{"n_kv_head": 8, "head_dim": 64, "beta1": 0.95}
Each number is 128 + 32 x the weight over its row's rms, rounded and kept within 0 to 255. Layers, rows and columns count from 0. The size above them is the row's rms in percent of the matrix's.

# layer 3 MLP down, 512x2048, rms 0.0382, rows 374-422, columns 448-511
size [104 105  98 100  69 103  94 101  95 107 112 104 100 105 103  94  69 101 101 100 108  98 107 105 110 102  78 113 103 101 100  98 102 102  87 107  78 109 116 105  99  93  91 105 110 106 170 105 100]
[[114 165 110 125 132 122 136 111 145 147  88 137 100 115  74 137 144  91  96 104  94 133  66 157 117 127 109 156 143 142  98  88  89  96 158 121 143 114 137 140  89 126 154 179 110 124 125 130 123 115 120 105 165 145  72 144 146 104 126 166 132 107  95 191]
 [122 190  98 116 103 125 135 114 122 146 187  85  95  91 167  43 139 120 186 130 128 160  55 128 136  73 103  66 104 123 117 151 132 137 100 136 115  80 147 138  81 107 140 106 106 152 184 139 146 137  75 133 139 129  49 156 126 140 128 181 116  94 108 179]
 [103 235  93 101 132 148 123 141 106 159 105 130 166 111 112 150 153 105 111 132 144 137 140  84 121  93 184 152 161 139 143 120 157  40 121 115 134 102 154 124 115 141  97  35  83 103 170 111  71 133  90 127 108 145 125 117 131 161  82 139 139 182 104 124]
 [146  93 143 147 140 139 137  90 122  48  70 125 113  99 106 110  54 133 124 109 113  73  74 212 110 138  90 163 110  90 119 132  98 188 146 123 160 137 152 129  74 142 107  94 143  77 182 108  48 129 111 127 126 163 155 147 175 106  81 148 150 171 170 107]
 [155 138 161 116 159 176 106 165  95  67 167 105  91 125 147 154 201 108 126 125 158 118 123  81 113 220 199 111 166  97 138 130 103 112 104 108 142 139 170 148 164 127 121 114 194 165 148 102 114  99 158  99 168  91 105  77 101 152 134 114 195 138 130 116]
 [163  54 117 141 169 152 128 148 130 163 135  92 112 118 149 161 114 121 130 137 108  64 142  85 125 120  82 141 121 123 161 134 173 103 144 116 169  77 191 173 115 189 126  84 115 121 158 171 166 100  88 182 156 124 167 121  83 136 131 123 111 141 148 152]
 [122  90 132 140 132  95  94  97 138 134 106 114 123 170 152 166 109 159 163 139 133  44  61 149 112 156  63  77 150 114  82 122  85 145  92 123 153 124 134 130 160 194 180  77  85 116 143 122  86  93 150 106 130  72 163 102 119  89 223 168 161 105 208 150]
 [ 90 192  92 113 169 147  96  98 119  79  75 156 201 154  99  89 142 124 129 148 121  44 114  81 139  91 112  87  84 164 110 134 144 100  78 116 136 121 138 159 111 107  99 172 136  95 135 134 107 174 137 116 141 128 113 127  87 181 168 112 119 120 155 131]
 [157  38 151 177 127 141  99  77 112 114 160 123 157 152 144 135 112 147 169 153  99 184  46 160 137 126 128 133 172 140  92 121 200 114 124 126 136 127 129 140 115  88 192  87  81 113  92  98 143 109 141  61 128  90 151 141 140 164 162  97 127 139 125 114]
 [105  62 151 126 139 138 130  98  98 136 140  97  94 127 147 143  73 136 115 116 150 109  93 121 123 148 181  88 123  94 122 146 126 130 144 127 157  89 168  87 198  79 165 106 110 182 150 101 150 108 161 160 153 139 112 153 130 106  89 124 122 129 130  99]
 [108 155 148 145 131 168 123  83 127 154 114 135 184 138 107 142 109 150 102 147 163 122 123 155 135 109 194 106 112 115  88  63 135 197 129 123 101 150 124 165  85 173 103 140 159 166  89 151 153 150 175 136 109 137 103 134 100  93 164 163 116 127 143 146]
 [123 243  95 125 158 121 130  60 138  93 125  56 155  57 136 153 174  86 105 127 125 202 194 121 140 121 148 106 157 131 135 105 153 116 164 129 134 139 156 133 187 143 155  73 212 118 122 154 142 142 183 127 110 153 146 102 118 181 110 177 137 123  86 152]
 [137 178 172  85 125 138  96 115 156 123  71 116 133 131 106 107 110 137 153 188 104 137 129 187 145 105 125 168 162 122 127 126 149  77  84 136 116 192 151 155  84 163 153 139 179 148 148 151 129 127 144 103 120 114 131 162 131 177 181 165 140 138  93 129]
 [144 250 152 166  68 158 173 172 115  93 137  95 120  71  75  73 233  95 111  95 112 154 167 113 107 229 156 170 175 133 131 174 145 106 150 116 156 122 144 131 134  97 125 148 153 124 123 120  62 144 200 214 143 145 122  79  37 125 195 139 109 169 181 138]
 [163 222 172  92 139 129 104 145 121  97 147 146 155 143 129 152 183 143 175 120 183 209 133  53 129  94 202  96 103 161 179 221 140 148 115 117 153 119  94 140 147  94 164 126 133  97 153 170 160 126 154  70 147 112 150  81  94 109 126 107 129 170 130  81]
 [ 91 209 153 124 126 131 106  94 110 134 164 137 181 159 105 170 134 144  98  88  95 162  90 185  93 143 106  99 148 134 122 144 121 111 135 149 140 159 129 135 106 158  85 122  84 127 109 127 167 119 143 102 147 134 175  69 137 141 116  53 114 171  84 129]
 [168  93 144 119 153 113  69 148 141  57 126 113 147 129 157 161 118 103 116 150 140  93 104 114 145 115 110  74 111 120 182 149 117 147  97 112 135 176  84 149 135 206 126 117  61 119 103 123 193 139 136 146 139 149 117 115 134 121 130 165 172 116 149 112]
 [144  92 124  73 120  86 168  87  95 153 163 168 120 182 148  85 166 117 169 106 175  59 106  32 138 118 176  77 148  87 103  68 157 146 103 114 118  85  92 126 170 104  97  73 154 139  53 139 124 113  84 140 126  98 158 209 100 122 183 164 143 124 135 156]
 [182 109 161 127 107 117 174 157 149 104 144 121 133 158 152 154 143 100 110 144  97  83 121 138 146 143 131 115 129 116 134 180 112  96 110 128 137 125 101 131 114 147 150 162 179  77 121 119  90 157  66  75  80 118 123 109 118 172 179 155 122 130 152 122]
 [141  94 184 184 148 150 175 107 154 137 132 146 126 202 162 160 149 102 140 140 137 144 164 118 110 100  93 131 202 144 136  84 120 192 115 123 155 166 125  91 108 118 140 183 111 141 133 137 139 109 181 175 143 117 161 128  92 139 140 194 146 109 119  97]
 [131 165 104 102 155 111 163 164 136 159 157  87 112 135 199 161  36 152 132 165 184 159  99 141 131 132  76 139 156 119 147  67 132  83 120 129 131 160 133 108 113 166 145 203 176  96 134  98 141 112 174 143 151 145 132 154 103  75 153 119 140 132 134 103]
 [120 184 131  89 184  85 153  92 118 136 117 113 101 153 129  96 146 127 152 182  78  86  94 139 145 109 171 151  98 141 130 104 132 116 150 129 146  97 153 130 155  71 108  58 147 146 147 113 110 117 152 113 135 138  83 124  99 124 131 146 114 141 156 137]
 [154  73 155 148 106 116 159  40 145  83 171 153 119 156 107 129  77 235 190 168  83  23 134 142 127 132 109 121 120 140 160  74 146 124 133 124 145 135 102 138  97 113 112 138 135 124 117  92 113 124 132  80 116 114 110 101 152 160 157 132 124  82 108 114]
 [158 186 107  83 154 118 111  71 109 100 164 130 151 129  30 110 119 137 139 129  82 178 169  57 105 155 164 138 170 146  90 234 125 130 152 142 122 112 157  51 140  99 102 134 110 127 120 111  93 133 140 176 116 128 118 127 133 172  98 120 127 141  42 151]
 [ 81 158 133 155 107 160 131 160 136 116 128 110 147 106 100 171 101 116 173 174  99 169 119 108 134 100 172 177 107 152 103 104 154 119  85 125 128 108 129 134 149 115  91 140 162 135 106 140 145 132 147 120 198 144  65 101  58 168 100 121 106 158 176 125]
 [112 200 143 127 112 149 205 178 166 166  99 148 125 124 179  97 154 113 133  92 155 197 114 190 127 120 213 120 139 158 105 143 111 102  90 121 139 116 107 145 161 122 186 142  50 111 128 115  96 148 169 205 176 136 121 145 191 123 107  94 136 107 156 131]
 [142 115 172 117 130 118  93 136 117  81 121  93 100 116 142 150  76 162 152 177 120 109  97 154  98  84 136 197 137 115 158 130 135 128 149 157 126 160 137 115 109  81 172 153 176 122 143 144 130  84 103 106 111 117  75  53 136 153  33 169 113 150 118 110]
 [105  69 142 148 131 133 137 157 112 132 110 103 122  90 146 176  77 171 140  55 106 108 101 139 121 154 149 116 137 146  59   0 131 124 156 131 152 146 107  99  87 129 159  56  86  85 148 132 119 127 149 147 134 126  93 102 148 113  59 141 134 141 106 117]
 [129 105  91 109  81 165 162  98 106 115 168 109 136 121 155 104 156 142  94 137 123 131 132 146 140 160 204 175 138 169 124 122 132  70 152 121 141 170 126 115 108 106 113 154 103 144  78 139  90 193  86 128 117 157 131 152 105 141 109  96 126 161 156 150]
 [152  39 131 136 143 147 175 119 148 104 101 166 148 104 131 107  33 121 117 165 178  76  96  70 127 135 156  87 107 156  90 117 165 167 109 137 123  77  55 131 141 159 137 142  99 141 121 135  70 136  98 147  65 153 132 221 122 100 104  96 145 163 121 148]
 [129 123 154 203 105 162 112 160 128 126 164 136 120 104 102  71 115 142 141 110 172  85 101 169 122 110 174 143 128 136 163 166 112 147 158 121 155 129 154  80 149 128 182 156 216 147 149 102 167 123 164 170 187 152 110 124 171 167 117  81 163 149  98 149]
 [133 138 104 130 145 121 179 109 101 110 143 101 100 138 110 174 192 141 130  87  96 144 187 140 129  54  80 190 145 146 124  97 105 144 133 129 153 161 107  88  76 124 100  91  70 144 145 131 105 136 103 118 147 110 104  49 107 146 173 119 118 133 137 126]
 [132  59  46 123 124 129 184  90 110 138 104 139 159 161 220 118  81 150 132 163 119 222 120  86 106  85 140 155 134 120 168 226 136 137 166 127 127 105 147 100 204 180  88 151 123 136 199 127 115 141 154 119 119 132 162 182  97 148 127 149 114 109 165 162]
 [ 93 172 100  80  83 103  90 157 128 177  80 153 105  89  85 149 180 103 127 101 125 157  90 149 114 113 120 136 144 124 147 225 159  76 146 130 104 123 117  91 191 173 110 114 114 102  65 143 104 123 137 116 120 127  96  46 118  58  68 146 142 152 122 202]
 [136 204  82 132 130 155 167 126 137 125 118 125 122 137 172 125 142 150  99 108 140  17  89 225 117 124  35 129 144 106 122 111 128 212 103  85 185 141 131 177 113  63 120 157 123 135 176 154 153 139 181 134 159 146 152  89 169 124 158 156 142 149 146 133]
 [109 143 142 107 182 116 121  85  96 156 128 119 125 174 121 112 125 143 137 113 186 116 144 111 129 138 131 112 121  99 156  54  84 124 155 134 139 174 148 136  85 128 116 154 168 137 139 106 133 113 123  47 106 125 144 181 103 129 101 120 116  75 114 141]
 [104 155 151  83 170 140 166 152  78 180 140 173 106 117 170 110 227 117  77 137 100 158 111 135 176 105 201  85 141  99 135 163  98  79 130 104 134 110 124 172 170 160 110 165 165 120 106  82 175 135 102 104 111 108 126 238 143 121  56 194 183  71 192 116]
 [141 193 205 155  99 124  93  71 110 133 139 171 167 116 117 121 126 125 110 135 182 133 177 100 120  75 122 140  92 106 107 209 111 123  92 127  59 145 150 120 198 171 112 173 102 152 183 103 150 104 137 166 170  97  98 145 162 180  93  76 132 121 126 164]
 [113 172 154 117 146 135 109  92 112 120  60 125 127 119 117 124  51 145 112 152 163 136 147 193 145  83  58 164 123  86 152   0 101 144 101 122 116 187 104 130  38 111  68  81 104  99 128 140 149 110 184 181 106 120  91  70 132 127 178 122 125 100 139 136]
 [164 111 114 157 103 132 140 134 117 117 150 171  92 170 151 131  87 146 131 161 144  43  93 172 117 151 130 139  83 120  91  58 173 134  89 110  34 122 134 166  73 137 183 125 164  83 138 156 143  88 138  93 125 129 138 134 122 104 136 107 136 126 169 136]
 [166 131 148  56 111 190 113  75 160 114 190 142 165 137 130  92 110  95 100 142 131  74 135  83 116 112  43 166 132 150 102 113 122 121 141 135 177 142 130 118 116 123  96 151 112 104 167 102  91 163 107 160 116 111  97 101 152 171 125  99 113 117 138 107]
 [132 102 129 175 152 138 110 135 134 201 117 103  73 153 138 115  74 163 105  88  96 161  89 135 108 191 162 113 160 142 113 144 144 179 128 107 162  88 137 133 134 187  99 166 167 126 198  89 128 142 159 155 120 143 124 103 154 134 204 111 178 124 140 171]
 [129  97 146 157 122 106 147 140  89 120 160 146 116 107  91 132  76 144 134 155 188 142 109 109 124  73 161 169 129  96 178  56 103 151 114 114 132 102  76 102 163 180 114 118  95 129 121 120  94  94 128 149  66 130 104 124 135 126 141 142 167  93 173 139]
 [122 134 120 130 122 152 138 160 140 117 163 136 176 118 220  88 177 118 116 139 150 139 187  74 122 126 160 131 125  82 115  71 130 137 117 135 135 140  93 186 132 153 183 124 122  96 130 175 131 107 128 130 169 136  72  61 177 146 158  69 153 161 182 126]
 [149 227 109 113 120 165 180 145 139 143  53 118 160 154 143 125 119 134  99 138 149  59 125 149 137 130 141 112 123 150 146  98  90 116 154 134 115 107  98  93  77 182 174 100  91  52 180 128 147 120 148 130 133 125 143 125 152 121 138 153 118 119 189 176]
 [119 184 104 125 107 130 125 111 165 199 187  99 157 119 135 164 166 136  92 170 109 133 125 121 111 165  93  59 136 157 142 206 168 101 149 130 129  91 137 117 198 123 126  86 122 204 144 150 154 110 116 142 131 119 151  96 120 107 168 148 114 114 116 128]
 [ 96 131 119 132  86  68 132 111 161 100 110 137 117 102 124 137 140 128 108 151 162 180 112 137 162 108 171 146 168 123  64  79 120  96  78  80 111 152  83 142  81 153 156 120 123  94  97 116 131 133 108 121 102  93  79 146  53 109 151 137  57  91 121 232]
 [156 129  87 124 124 126 142 150 109 158 128  84 155 127 118 130 130 178 100 122 144 201 176 110 134 190 229 148  81 159 134 136 167  94 146 120  91 155 193  95 129 164  93 133 149 137 125 150 157 124 124 209 116 136  82  83 170  96 100  54 128  70 200  94]
 [123  99 156 140 131 114 104 134  77 123 135  96  91  84  77 116 215 180 127 145 106 147  98 100 133 132  66 113  99  98 130 106  37 148  75 126 117 141 148  61  66  44  86 142 131 183 114  67 155  94 122 103 161 120 141 102  67 125  98 127 137 146 109 136]]